Weights of a small transformer language model: rotary positions, 125M tokens.
Each number is 128 + 32 x the weight over its row's rms, rounded and kept within 0 to 255. Layers, rows and columns count from 0. Numbers have three digits each. The size before them is the row's rms in percent of the matrix's.

# layer 5 MLP up, 320x96, rms 0.175, rows 174-318, columns 0-95
101:066094132165142129143140094077099137100094094147129096123151121142141200083121139129094118164121126098128172154139119099106094115122124052163168107128134177080130123185190147132138143081130117093195108126091131161171148093093122112103115181053043121076110123137144170144134105093181145108
116:152126118104189109169083153135129084127150139063114077180109130106171155184120124142098114110136168075087108125124165105207075160168098180074070099082119107142156167129115123124094108109126106103107129157095136165128138110124135093164050128107138125178114129091153110124077086095184162153
093:189093106154197165165164153081101133138146152171130123187136131118157084169061063156147127129166127110085163120159080118130173120108112116086113133190132088135120073070141141126129138068146126113081110140128119166090124152134116129209121112144120140189106130048121144125158081111097130106
099:103112082130134156135123108176143124108080114133112113120136122143129132109152126141076118071144198135107188128095145146153112145164144169075145126099238097075125142179136181129081131170114128114133168107102108135102154089132105169102123091080121038084177151131119133121085184189111110124
089:145111123140193061162163182098161099184183164075129121178118133126080149144124209124147136137139124152113083147132103127100096110089133134155141123130142091146151097111091145092155153122117118114097146144074205105113115128124140117168108157183151118191176067164197146088104107070115124125
096:151062064146127124161081130095107127105138107137172169136124063126171111091113070125168124111127046122128114160120099131119098144101102139120094118150142083131145150067071149164122205166128153073134143143131130083193118133109154102119072143107104077130099122135063100141057138134074138121
094:084121103092122111132081116126116079156091141117109118043102146098138155119081200083118140134077125078122130111131116139128087138120155139109148218050150134066126089135134134152135075175155191125130154137143153099150148097137091106194168107192128166172107120148155136118086109113100133173
103:107147127164093138068176140087083107128143166091179152130138126099152112138153139138070073148134153165161115130068143116141101109126188107163117139099114097180169135165124127110119122044129198137162054147110076108100121151092098130130113154098113119076179133081119083136096111153189166083
091:130113151135089126108145144135090119117053186088134125124127137134111150132141114175100158131081157171128165123150130103085117055119108100134138126141173111166157138060140081099104076136115174191133145129085183102115169140160136110102100075121058175116122164054096187107068089135139140095
098:122109122128176155115167098134107127084116079103131152112163143119112141115166149137149125119170144122127108136117132136172161130216133130174107168120129122099139105216103138124110235116100057129124103128107169158175128129063111167100118163146174156142176138177153074118155144083186089173
109:194129135143125106157101151126107083151099095091170178135112135060101157115156124140069108176197112082162121114094093149105062077097129112124136148037101081111127122124120162125110118105114158163138140117124162124155109171063167082087092137060184138124112135100117128117095163170118155148
087:091150107094106113120097109135111120101081073176147198125160068103110061113175098128135145115125160103112154129139170098190110160105123043171140138067121119160101122148080116135069127124068117091132115149098134152165159095150153099135082108086194132137109164102107088140142175073149146112
084:182084114156163139159141141137076151110139154131166097164141115116082137125176097126157096108141111158161129136107087112232166120069080146110099094188118152092173083142155117206121107083146098118077105168108176080143147120142125134199089124167111169163115133155120161118134126123097085141
106:124110126110144131109179102138099144107163102167110152129150132131144146122105166138155187118122100111131109162152154112180094106124147153117124093088179147145143159080158067101150145106077134128163190203177173161076127147129128141153114177184179149128049152211129100141100162144124068177
115:035154096164083084200052097082095059112136174142115155153154121140138163130142121139137138123120156122129161093112153124155061092145143081116102153144142107131111143116096120099181169147101148131155158088101079190095134160105087082110167113132127169139135113164079127142068120094158161127
108:173195102060120188135147163119140164177112144127208095162137125102122169110106120080137155163149083190124097081072157121133143133095137148096098069137122111186128161133145167122113182094071188106111131097141130152167135136104139140194113130137126112124074150159139126169139132140171070135
091:092147165105131112125111139096151121058135111086195118149104131103110087142143079168201138145160132132137084084121157121136202118113087156130168126147090150160154171176079081093108155170143147134132073157129152048131136117110089067152119051105136174149157104115116137139147160097167149094
063:148051145121109113161127138172178177151152112135115119115108147160099125082132077145117121107088103129142114077103102140126078137143096114115209148120110049079069157161125082187158153155125125147152073182154085118108099096124118090160157106145136101151177168156141128193151160111151121067
104:139128122145096084129159142100096132120059162070113199137102118052118133086101111142097163128147072151173126111159162112085127136085107152122157144129119145143170138097141106119115117207141091141092158121090118148150111071138128068076119183159129112123052076082118111198116165107158135152
100:135212098110118137153153131120106128121148176161136163142117082144155101168092069086189191144160087143145089070174080133137165171159086114115136112130103118157034197124061132113143107132100113175112109149159121123082117154117139104100123087153123143125100086154072165106131134163161125129
093:145133159174132093109107098143124171183161115137164071134161153145132090154076161089082125098081142118141121141198145116146053128150100141091079057117147144097146171149132154071169184182159155104145112094111164147165143086082148110088143167190122093163106127148151139143113110102172158146
097:165127126067096130070136092170088100144102118088206116191080144140109187134131103133120158084087106158150112123164157061085145109128144137078131153142156093096137142138098101132120130122180110115146108078111095133110163084137064131136159150169105173193175145127166089093119072150129101082
107:140123101122081193136180119141113081088184197104165121114063132108140122095100152085137137086130187158101096170174096196108057186112127150189106137106078076111203155090077141144137132125145129126130123104127150159112140128100125104162133152111112115184154103145104112160090124146143099115
098:197116133179149159108163175140175107123075071133144126101079139070151148117113112150120087165171161116114126137115180176109112140137114104114110152061148055148235130163108118123128148141094121175133076201199129106114155135149114120172123169156128135132115098127099141087127091129112146133
117:079109149144116151139128065084115086131131139168089124165117093127118170150122203088117139178160065205103130111199137171133073104099130095100143090103104117112116132163134135100089139148161180174124043152122073104114124132140149095137160104130188109154111132143093121105074099132103148178
106:128079077132186109081152140114151120170136135155091124157121120215125133155151131049156137102148092113132115167126108120129132187135076114088152093146167064116098098169100141088137180103127161114123131070149157106095100150187129054143127091148129117056205145142115139120129155130134114170
101:112175122125160103115070080115092100166096186106135167159114137187075108146087146124145142149100154124074185109109156142138156147121158111128132169121138132176115164107098141118211165144132134086171134129129207108119088182145084125125137140160101146151042198147131104126154093139089176148
097:064112136186091094189184161032128153071103101137196171117124138147126133104098121140143183152140108139130133135168149146061121134095176142132135087122151188129141149106187135116167114119141124135169189119123091145160166159120139161140156100132106122165148131169188166115079080126100156119
106:110172162089141175084120141104171142176094091110132091149099105100133148189126150135172116125140138109159129125140162097155107161118033151137095106114176105171104083077151209142131091199088142114145124101128135110158105142081129163149109124155120149176097159160157146088104097085050155110
113:183093106130132117095187132116120153102168148151151128171211149154139122158164134083075097184149123130126183114102105141133178100099169130146118106090134168128155105114158146124086103132132112116166161122153184120098108094086100100169122145112146235127110085217160133115086139105156086108
104:141130116140138118101101134131112189120164081122173116132163080107162094143128106105130095135157121071201186118110130098084097120128223132135137199142185163107162091168089122118102072156081139127202109109126137124141064124093166117128115158098130115109075152089146170106109105157132094078
096:071105098125131124166137120160115120129146108077199162127113116124168071163118169168119113112150074169131116163048220097053090125175189129114111194106147116115091108128176090098091116171141143134179146143120067129098137122116106167152161116124105118104117123133156122098104133170109105093
102:137042146097140162164163152133109144131142108114143082117023129121094138113155131110100112122133098129198124125137200117108100052131135139192117095142114091120101106153120158131117051125111113049164109128039104146118125112126142184143131099160123139070100126134149145147175123141091119129
092:095098120116144133144085119169140116126161148132130104134105131153097160129208115132136112107093108052122238102122139109133199096134145177077122146090080061150146169163103068135151142123167094095107169138099123134075096139123107084154115136148104150124093093176139148185108123158115098183
103:141147107117091111175136122052139168127101098187131127119169105144137132175102105103059143141118105142101164164151112123141059070138122163101165158086136103123146132165099179116105111091154150162177130106142087106149130138070121178088157133098161175189105091191106126213125166167123137147
098:105126147101124158100126116159108111118170110147094177080049082188088159170090080156182149089125138133148111075135140138138092147153143175184163133092098136156133088108148164093057152119145144096112111098107150083102068107087129128134109068082088126087108132164184083106137086123117106102
102:105067095156126165105090138174184085170125162131109144179074105148170113074108112086134192118104133134137160095174064057133084134120141134140174088097163145119166158142134131149158114096154115169200087129091104148085150123117105153110130190160172134132153089152082166118107132135124097172
108:127120100131115109171074194132114128163122145123153145145075156153157112132109155109160109126227106167161146118130129163078171109150115193111093110130091110147120084186132119119173187122175119132106165122115074135117128072106154115117170132049132143176127162075141094189145105123185168143
088:112148116115156158139105167100176062156122191098159137109091142134140101126142115124157160169080169077154165102136116200116113123159144161136164105142055105108134134098069148133115143161193050152092132090082144143195101081151116129176121113165143153114149113094135134114157108166144062170
088:075119111128157067115145143109046137132182147149120142146146149040159126152116163120131109138098087151158156106133118149145095145183092134143117150145214157125105133086155107088071156113170180130152115102181133129074124163110099089140123063119122102109202138126112150119083187149113167111
095:077107114111100166131149113131162133113147110118121066154147188124136109157088148148158172141117145186081173081117106157114088103162127096142127126065182125129169170115090131074090117141110175191171125129108164083108108151076149155126079166082119084118134108137127136099058084076185088113
100:094182153125131159132155165111205153153121154103157183131168144135061137131136155109119153157137107084199124093156114124097169115130111118145181111061195162101151151190106101170118055075137148105182157140155092101107155127126169104145134099130158191155167123163135130142099111094164148105
086:173187106195133093175144063090166114070123153152171148089147142078110087117113144119101149170140146150149133165166121194086108162153096128122121100157107143179115159160153066081115148162121091133133150107051115112141125114103100106179147089132200150112110134136139140120111184076160133162
088:082080154161148147079099152164101098175121125137159117155155132143095200145138138082089186100160116066120151163092166083134189148151093153079130106154146179082108157129145183141092065117122159085109121096154162181138154113184123107128165143146163109116090139174099187130140147143135147168
100:126145147177176088138122123146128133132157137103098148128077107087171096154077137137149203135137178154108133164102143182099159126158101105186174161079143065141112082155091160139211167127193146083147145082141133098049134104113094142149137136151124102151085090130097119093101130085126113097
108:118062065126138165112154137151134093081170095122143095206145094110145105128111109123128142191167101137114150168067148121153128145147190102062085147113145079138126132106154102131146129124117137093136139155126112068136047133133119106183113159166073192135089148121064158173106099137121158085
097:110176055090162136143074124106116139173126118113131118114174110083120114142092132123093118094122098042145170129066147162096132097100131114113132124118121143174108142051168208162141105140152154080063109088171119152168114084130118091081150115135083135145117174145122113082173087168121166127
114:070113127131148118137169145131158171136136080163120101149154090090149137146097081141143101114105184102169113151129128107182112115092131034089116098127173161140113178140071160130092144093154135117109146062121156170162131080092137118132113161064074200119098144095106148125103105180181097093
099:102080114110161130126120102112109105131138129089168197153121141174122143151091145122107112107147155126145173072146152081176173120172099172061080156148105095149140152144113177139154104120067166133168104122143113181138114209182088127095163084154123154164111100128151167176126094143087206129
090:222191127109147162137130102085190076159083082106184107102075144145150108113137079157170102104101121128136176126106154141128130167148136133130111134089129134126131101082081091157131139070061066154108145135071164130113122115127103114127144190156179138151144120134097120044133164132109153131
099:187200052105096092090148102118118201132138172095160119117160180112201213072112114097188087117107118110117154169078192145148108105130133144094147059142139128154097134100137112131107161148099109128141103125128127108142118095107158143145103157123076184111130141129080117159136133140129138085
105:107155124109097156135140131151121114104143135097142138204131048102121178160122132133154133171138144158139120080116171151140114149091138118166085124167139134095002145181177104061115133137086158109079156148146145089103132132154099125157125195155051132160147095111176152151116126175133120139
099:079085086133143076102174195104098119109125100119190147107121147092144108149158109149119124109149149086079106141098090115131099092120128094113089120101136154150219049137142092127115163200189070128145097154155147125174133133079131129149051182135130112134129083087164140134107141142144110102
101:118094142116142199171142155092083139149179139121172128064096127082192086154146128173110156131167122197163117139173140121135106133147114150132086063095101134111127175125105102074192124098123155093132081074167151130128076123102106168129128164098173093102119126170144131172071072123120139110
095:118112112076093113139097147120163121080116102037090156132127163130135061158085116070128132116136145084149131125125166125104149113091103121101160123172126106138113128129150172145104123170177095132133142115125169075148174177159076184151106158138085139166119210132044108113168156068156140156
108:131132105157163151149152097125151172128150107138202178193153143069119132106116107138155123074205181098152089112132110095116093090117129126121136178080098153137126079112126144117092154118131147124152170105120145192131088089130188103078110163096135113171160121194139127142141146188104068191
096:140146093113130107108075085136199140100162070116130124127173134109123139167088090166168132207113097126118155160167120181156069131108119091129092183170113137120158218130093115150120159118096128070124074183128132100122147179093106134095111124078108102153137057116139133123154129099140107182
093:078157196150177129171129164097121101104132125069114161116073137117114127095114109111190150132181140152193127108165157131171073136106093097040130129128117113153116154141132141114187107148116167088144189093144086151062123110131115139068144095147077087134118112086162122143162129084145181130
095:119118139142133163084090182062146120168076120126125117107111159129147111108153138085086132142146147095126121163135151119090073165150123162124175160104158148081101092104146126116201160098163121047148121179173098114167163213108161084108127094148120175145131167103119106077159145175100073117
090:158135149128133071141098131141075149134130165170136131137125140138135200132162101121131162125152082128135135132143124146105089113108106094124158067086182101143106137119109086099094166124133118092122143130113155138107200252166092148142104086210164059116149155148114092060159148119157138103
083:126172088129085147061106103118106153128159129128124168128080080146153120158085128076123128125149097109148149080123200171150103151158168151133189150076080141071128136099132138134137197178104125108152140092116131197101055138156162073106133115181134095090107120148100073100134087113171135132
102:093203121154091117151170146077145188169165135054136103144119083128149124129162093132152130167133153142116185157077105134157101153133164078082139159145131189125154120119106150132115115166078114079113141133150104123147143157128128117159077167163117192130142138162147079121175193137054083090
100:137152127132137199113108105104161099146061160101167106171133156146070131172114078119120045113091114154162100176100104169127127139168153169136177090114125156080184104171110155075133210146100156103087135101143075132163122156121176135088130111097147102166135103154160182132148120130146117096
101:115169121084121104114135115124173086105095168116149090067132180149145166132147093124146102115069127124106188128146061146106144154050124122182194079158153079141142128120122117118130121161101163132081095106127130157157140087156182165065142135100089205115107118146079128177108130069124134104
088:122164107148134144121123143104163147108113099144142123153137090163100071075121072158098152183150073102139155116099147143135092154133175111120116164209158104112073109089149129189074117141147107090068148099137165109076105077113078116101165114069111103114069182105132114111186127072148126157
097:056147137174070170133148152133099102125119161112103064102098104143114132128132174140140117099100063144136105165121100160044158106117119138120085126082163155141069103159093066066150135099130086162109100159122102047120145137125186175093122175125132119094134128071166119138144114163168127145
103:101149074110111119060058158177107125118121138107065098111080104096150063104108130145102092134132134133162161088120152093104116151139056106129064099075139142151150106090075131138145112087109202103191187121132096093145078099137106142130105130112124194128155159144150154076150107136112143109
104:159154122161121118152123149076178098121129215107133097106142122166135110128120165147130180082080158161092157128109132171100120143059153142120155112180093141152150199192132161160123105122203188141168153166102088196154121120110170158124126124119129145100135087071104111137094112094109181133
095:151107087115146126094164123110132123183145136151169146101129141179176187140151111092107150146196191101110134082155166129099099174139121160089184083177142114173087103129136167128141113128107123155114168146055157134085172141119125088055125140096200066150143110156135094109086105103152160136
101:120109086124124139113191103155031120150141091100088143080209126152151134128116126135104078141130175122131044149157086132142114147070141129096138098082120148147111108114096075065134151094118122167155143085136090165104140134135187123105171168182096158117156137167103091166107142089120096163
101:167092123140115142083131116086112077122112182106116199108114095131105133153114103150104066113194116080083160093124137153161122094122092157112126149157095081193114113133141122165088083116065097098049097120100086138190122177117087131114135180141100112100092072100156144147118153137122075142
087:141087123093076119080158169164144127130148146163144148094120106128140048107175184136170123105089130145143126167133127206087094089122125093146082139146147113179120152151083083052127151181158121146105102082164125146183179188084141188130146134135129164122166093171115112162108149132111098151
098:085074142102184123115111083106125199090179135145128089139122133151160173144063121098139127127107103122116097122169161159136154085114099086088112160098175145154167086185150198116109128100152132096078092078083105106156112135158096087170157076155150081115105171167148126128166140163075136143
106:042117133171098109183106117133116080141112184119081115127151130164139140151157152127150096078100139144154140089084082088151125141122101124132105105071184126169148109151186080076076106134085121115158120141105133136138191078141173187154087132108096155096152129150125149139123079152212162152
101:090097111094097102173081119164071110121115167085191113109142115108119129153127149180112083103185099099144165073124112086065161114114140103136093112129118192118134154088102115130077146066184150109121096098085142081117119077134156159147060124137120140167085107149151129146159202161126164147
105:102096088101115098135075115122139057120059106120189137075139106154143180126153123130129121162150097068131115110122089120100157184116112134155109134089126173138162195036112134127137135146123102115184169124137063159124076134123113154061166137107132124145113156108073075160125107129111194118
099:079121101129122111120166142156065149113125065157127160069215085132150082097102142136166131102175166083078133144127092125074091128097127119107162119102116176143112109081131100165112145102161132142134095112125111028126164091139186152110139200107147108154120145074102115131097164135104165148
097:111087067146164176155142157126147150125091145151145145164082152108133113133120158134120033134178063107131140152110149142151144166131146107154092094096089132200090066151171133124156167116094148150105194096159169157111139140168121132139088078149194085109134119167109158099123149102168072159
100:088139078149069118137130128115111089116163094120144178124164145120162121182150094113175144229124094143179108130107158047153155148091084159126137165156164137126148131154074086088119126139142174126141154118147122118178184145101094109118165167168170125133086136198093140109119085188108126122
104:141164183152114155159112044097127133128050121137146090150127155117126118160129126110120174104133071121158104097113107146127072027130145098090130106106154150166196085173094114111091101098161167160124161151085100149125122084172110147151134160095117068110155109119120089173146064152141127102
112:098122163119150130117125195166106127127142147146128144121087087140094049093082102161206128147188111124159121133106077170127133100161090135131136140104144158157092153079138106096106143207144145110160148143165170101117101175122117130154037151132106151136106138139138076148046088163148156168
096:109123109078153079133182156147162138121115131074136111084128196077170123168129149098108137160162185154157126147132172093145152070060115171135114096110129185118152141081117182073105089125103057092130125082108085064121146141166148135112158120086082094140137146095118125122142120110151114193
093:127079127083149158189193131118149142123099123132162124077123151140119092116122156129104128100137077171166092123121203073082111141122167176098211090171120144177090142131150140089095173064120099146082155130119125117160071152141053145159126107160116105098131133112082140127121068164159134137
109:137153107160168083133162141108168166125092181144103179085175108173150172085107108134071116099141065136109146132164079115085163100136075165148129100087125153190177123083154166151146066190099141133143095069137148163103114125139126127177115159159117128121134086108159095132092151072112087105
106:148071078081109151163086115132086131108151121151189168127086111144090134148139102097153163151193157115118068136073169142110103141156108149095113146124095121125080163130151176136186067109139096127103135179107174097162141172127146160111111187076131159089149137121144120108075086113169133051
110:110141145140111161164157025146128162105155104120060234096164117153113139142143133121090113184080119114113104176114162123131140079158134178152142142115142163202100173066137100158174110112151139090170132124126093139138160136170103116122147162152106104126112150146146150172111136130110130208
108:127108123102140131137093078159125096137185138151121080115092102167074163147150118163118060062151131117109124102138116122094147125149058196150130110085180158064132192152136080087089159094109125146142104141154106067116127150185112151125067170137107141150105145179175146133077114138136109176
111:145159100120119142125131070138150178101151130111138071135101083166123124167158153155167162161139146122144155157188128140106172133141119149140083051176118089067153109147110144108097128126138103102157143183146186178097178120137123181092085121111218158126164093125081145173103120135093079079
098:159147118110163141154165096127162153166050111198155064135101152161090198134067138078139164080167128135182109088103169176136127114130152090158113127111090128126147141081165127158152148147094158103088147074146111171114126130133187181105111105092113104170088101096121099103154128100095112172
118:073045111082138178107086148160136117126163192111134141043094116098101105092162135172170145150133082117147081127121113121132077165109161141222088178171163143181157130139115125131182151120105141102095119116160154105109131152138105134093125084156162166134123115102129124130164173105134187116
104:102122131148142136066139155107093131109137141147147173091131123130179095113115112174114125065171129086102088097131099136155184079087123130133103148167133107102157115167124099093124159144176078140033120127140159127105123150037078055093141098150103124173085132107197137109122093084152113107
096:106137087153066102140139112147098118118184131107159132142122131183097084113162140149139098160112088138171133083114149115117161132109131140160120147085149174132116181120117143146209125162128208112159179145192097154109145166163107145184119212065182120109112100123096088098110131056115145147
096:160162160132094141166116125127139113143104115188107079130090127142174125075138103149109093102079165154137164114194099030073125172160157180073131121131139186126104144090138135110136123115095123141117144143138102150101210105118188119159130148114085151116094161108134151055156064092116151142
096:169109143105128146135111182076129122184166092139125107150111138112219141126035122127178112105105130139071101102090118152112069128116117136151136119151159129125090152103189194073142140155149113079113162112136121199125105136082103125117146131122174133188133146164196074127117136093137153173
100:100151148152118138093104085157093141131078118140104118154118166148154195144141127150136189120125159121084130167095166132118075131131114131099118114016106142095118162187090102072158137131121079098123114158097129122165119093122104198117090113122158187172214176123112100119104117083084107138
106:093088129066138100106131105100117137210180183134099145097117148144123139115068152106189122063101163092101119116150136149188109162124100127160155168139144154175146082118110092117144168110126186099173143158102163099145128147156192075151170093142108120143119177146145138165050123125082104117
102:109151111139131126153124130189078187058149162063091125137059151160193138161086209139108118135117189188133101064132128133153137131137146150143154136106135102184121093165107169139148115129044134125127110152076136103107193164088115165121137119145157113143149139167125114071146128103146130127
097:094131092113098166069101135184099137215117101143113178107166106088149139113113134138131110122139164120164145141156128118200128109112130127130101131125118170109116134138144191160121138093108089098106162133152055042130119067096178170140142142155116127120125162093216112102088152139182088083
099:158173124148059157119090123129187154156188093121114080142141139126180160143121115074065124130111084098137134071176122108107102130128121152118195140144065080161107115142064153113122130144136153139099050123133122148047165113093083144140158138139160134109140115152082183179139146108144080126
083:145164097097120146160135164086115145168106128114166136031160113120108109110189179172200109117083097121131119150161162131094112100160159121154182154104101151164148140111074126089135152164156158125088113106063114142107145125084120040123146112184188131105113142099107122130138170183135139089
106:116152057119117103106087133141165108111144154110156070146104119169162102136083178108152060118174145136157105072108147154112090140120169097165117121134159066112121184133129153153192146189165123159112131091142168094073108115082177142174174130133088137101118094107182148164091103096150118072
106:148161135130115100101162097090128127189138164147124125122115159110184143188107102099057185098165148152155156125153094103115155188099115146083154129134172195075113070125126088116146100162125133124176158138134084162104131098161112109099166157132102206163104075143121093111163187104075108112
103:094117104111124156137093135159119141076142200174112174143123158103096157176068125113130113078075071111140158139123179198161125053164120183117135155124111122157094141126116181168152172139131135110105103117106186142076119118147053128159126159149074158133089124091092169121164149161126161125
098:133151059156168141113117110173155146123143111159146126115160065176101124190142088167136126107112114107154107169147144133143079108105133100220126154135163115072088118083184123120130063076087161074130087177129140139056166115130142116094137128112080153112181090096142118077106135158093119136
101:051164137126171190125087134137128129118097163111109132096166110137142201175118191139101133104147094129192162117130130124126158073117154107129127144139114110196147135182175057155129160106122175131160116132143171109175130098153063086141143158125105165126145089077062120153137152163091170108
106:094132105088198159118141112083129156111129098061111130143110152096074118138142122142086159057119038174151103130111159151087105156100190148111112131074148146112146185145119131131099170145110137157162159115128083155200127122112094105080103066118129116107122159063134164142103126086167162161
094:135106154108117219081116123136134081160104140106122150144146077166174118131132131083161087090122129173138115142197123122160089133080113116176195131158106138109114083175090155073144107104105137171112085111074156076133150156173055153117148147194138089084122149133096122161167123133090115107
106:123132060108153122175080135086187160140174095063169115160180164133121168171096126171124169169150062141155098122110128133116128105085112081135115129123133079208173067134104131171110143113150104112149183180059118143134133086114122091144126138133190100090168095098127120146109108137136139135
102:150136145144147151154125130123139127115152159143107106138100152106141172173117168136099181155162166197223164121141179133140131127067140118169179137137158098119163094172154171075117176110119138115191138137094108116120107109180081185178067119156117111150150141138124118118148071083092194168
084:143103170144106176121158143187118121130096155137092122072102090156141086126139122165182182074069100073074208120122143137139130103103160097128171116118101057151080076065122174146148142140137157152112160105111150118084171110099154136127147100143125160053093141105134142128074115163137098140
094:180128133085144185091132117139124082096096092185157135141143191133177152100129104172134209105122150174117145147105119115156141177137127159113143159084128085166170143138161120147113088130148060144058212079164187148142163118129161144127145116107137098121120112114158107078179162112121090094
098:152098166184143157104132095142160102107132098159191181129108108117111092141208118107092116152141101109161115138199164139153160155094148170120118122150109112132141070103210085107075111098144203154128065128078143118097139136109119193097124112062087146148136148147107105146105126074122157117
074:161124152054139077157185137174169120124173164191117084089092160152090141098183084135132103114113142137222120082154157125094111105098138107126152146131066110134098137144182145116121189090125126179111115176168104132150095098086124116137122138148144103167153130172117164104147138111067108077
104:138109116143097160094079071111114169130122138119119135041149149118105114100144141150127201125118092113131119183106075099106152126112146157111146177128099141130184154142037123137172155151148090111146187166067160132179164184125222146121120149185145119166118126173133134107112114129109164112
084:102183133100089081147177135073112129164153135129107067118146122112116133179136162109147159168138161054061139085135174126140137084128179188182115145096127167137144071111120129169075071166080139126106101124089120154134065106120161094150146167100108116127101124077109111087118113129183143169
103:125153120072074142185054098146160144119138158158095147138156123158116167165113132159146101110185116145179120184149136153090123143139168171163139150156152081074116067123141093139110163105142120192204196112058138123102154107169121132058157110087138151108101087116130134120105121123164109109
102:122150141146132124140168105153130159175126142145158168170122116142155096084077127102092151124066093174139160109170183129123052146118096096118118136133152079143055199129057087143080103099126210124174142169155098121124127085097166135123097094119137127134092142125124043141113118171143127151
110:156153052114088099159177084128148123148147104179053106171176122137142141117130140125176145128142077143195087126143133154174110063163116095179166101137153100099129121117176116159141110086159133072108073054085106172111138114130107105110120156120082168137100142088142139138106178158127173144
098:148137092144107126144097080075083169135083099077089104088104132101152113156093123122128097137098138123146166140173107124133087139143147156116133120169150172150104093146134133165085145112177118182121106119131162149190084075159131217105102132113162094147105152045118126072123138098183198178
107:129108056117113162181078154137122138127125139173171129125169131114158122123132130168132134078117151122151080131105176116144140073125059064135127131179141164065168086133081104156090184150112133190126141127095069049116125121148134113094149123126148159128108126134182132057139153146128203096
109:070161127164104166130154129117060086144189132153093106149118138090133147096146138110122190152137126201126158196111160085085108125179097130189106200078178118112088165156089136164070164124107127117104135081136093088141112111136105167119146154140167134104076147144133135125138162096172171105
101:085152084125154147177094105116100095117135046100154107163145103117151063126118145112098108095152156133103144194119127085117104102159154152147103090111161089204109098069115051113112081122131103145123146164217099165077096095126165125093145130116134142118115139144089141114195117173116162136
098:143131070088196151116120095172071180121170169158090152169132096118154171103129169101136124172121159150151139140139138189119166239088203111125134183181129114104103142101133148137119127125111137105135118133119141122101168144139069129107140105081131091153136174128128044128127102174135144136
102:142178142117061104139108134127119152160158087063134144153108162084127110138086158135089147112169140068150161125071182097106137145075142122070159161132147168147162137150062152122153149158090173176128052129155139088070076121140166161125114086087098086086103123155102130144107099094142163124
100:093111094147125184122128133080129093082119104101205142121158099082075147079079154144111054142139163137077127161110158162159100143052139113122086126086090163166159152110120120192111107136065103134136169117093146129167094083143133164095132145151093108114129114090073134086113187116140123089
103:146136129164160128099056149082148167221139075130148118143142139120122104177134098095127149122158114123139107144095138166097181077093159162148091148119123132156084107122205130121144122152208090136137084150120137161113145108099090130086084123120141131107068045070154117107159148147098186136
088:065123116113147089098124156142136084099139137159116111106164124116081135091159113137103088167147161139150108082137144134165114116166062118119099131177122203080145093168179105204101087146115154107137145140113155095088181181109084087142090100140121160120174187140100193125087127116184160162
088:111119105136117107132109086090160114101085113119179117087155129145109111162148186117119124173171170096144171136123137113110112102164092089060126091149143112141128184193184061142123097162151135067107103137007152136125114125098141069140119150180143157170088148111130152144157120097129109171
077:101124142118140123139126144100115115146106189092100090140158136070118111147108181161192102101188134156103125178113115161180189059154113145123108106149107158088110133127150114194169098164104181117134092137129132133121087106114151018136121147134112173150071120142153096137100048106138138161
101:135142115173175159100200148115141087159092129089051139175129143154128094199160146092108131110151141123132159117130116101117206149161082111209119124150123128154120105129092149146158109117127111113144145117145143147074144177090069169104134119108168135173116051136092127086092139076151066149
097:122110169062102160058137149123102106124169143107129106094113161128158118127107069184137114109083182117111095132190087146107109166154122170174112102161136108124117140149134122081156141120121178093132121079126094106185142135157169182163195117173099099110157216090167101134123184161153120145
095:116045089149112094130130135139078164155101103100113163033172115123169153154127170081141132167151149171137108069104099120166067090113102186088102068160191133077152162117105086114136162118100146131122106167129112156115120114156168150121117146146100196130102091152123114109125142114124163075
095:112096102131078103112168118121126101143058113179129142183130135175080123156119159174081150159116090143137122103104099041140128119065115157078076151046092094126123078183155116121133123091161147096164170110143140133151146119105172152194146141156128124086109081155137111165133137089152179128
112:105147128116106178147098138135148086137170180106085143102141162102115081148083126079103209108153059098109154181133122149096099158095125150106059215118102083109154142186088108131115074112131154130126118166133168126154102126105148158130170134128117118127193136138104069079106080120156173120
095:131133126175142149105116077132146095087131102081110111150106173108107154103110141195058147164164119198186122161130150093083103111119097124135159132089140088153098149164162131138117081165062160113137124093118146118192188144077114090104110127130163193098152138206082133098118086122156110123
104:174126088153124107113152066117133104088114142091115105105118130118091101170069109139127066103153145145171125116119143088138127134104111168112106120156099130157101124217075170091218153136141133112205087162100115118118121097176115126136171098167098164082101136116130071089103059153111082132
106:049102132110139100115107121118183111132129165158147113131173150132097148152077125099102127119151122185096165132158107117136113132143121120095175163121100118112115112095125139099094158099117168127106076109113217134174146129141084200158170086173077160081143071112080116066096132141084175063
106:111151107122186129098106105118167107157083107135121075117117124169162090106123103105149218119171104189094168178126184124168150166117163124106162128163137175147140141146145153129104108178118112113159124132117099149157077103134131214118132169151115122120139128124130173156066167056181061102
107:134098149142181058129085109096147112111081124123123136126155125142144087154158142145133188135162146110185113123160159160117106154082180095148157159168140140117104130148132128134108099196159099118183152132197102123155118110115118135125143133093135161118145135043089082094021152106188113184
107:143137123082121170160086167119112140090111135133164126132149176174129086053115134168144135096149185139139158148164092112076099164137112101137132116096200130180107140198148141048118166134120124085133137087071141161099169173144130175085134145148201099119121113103147187119159149090095126158
103:156153161124095159111133110181115158104087114116146089129174167153181138128069119101111165129112124103109156128146143148114101094153116143109110108157132128133097200125141142140135141191185154170135138137170082119089098176126119144046110142178068055125116132087157133078118066148195181082
105:173173172108169089126136165087145055121178163079129106195126079112077131147109127071097110104140142154188179126187083144125122105111093143144107145124101136108126149097172118035130130109150140109128081047147165124102077136122079142136101113095105137123153154147135099097140072113123105140
113:068160099160145083152114155114136107162126148123098167174173111160147149086116154093098136196113103131178157104184119162145079113122127160107126135117141086063077183127089161174112149127108194137199082134103102082109134178061087120123145146176103094124147146097136133183161131108154111140
103:122085129114062093159112121094104121150048090127117164138096132135138168101115141175043131107125132184145160126061146171158095107092070125131101082148135077109163115145122173057117092098181139061142116119090113134135136097088190094061124133121096137143145134178140106144115115131151113107
088:135175140107149139080150111194141116157134091218111134170150167183151078100088064158145108157108151071104099147173073124125125187150154110106107118157077134134161104163138133120084138117123109169109127161134077162115138111073134075147104138156064144124145101154145150120105103112131062189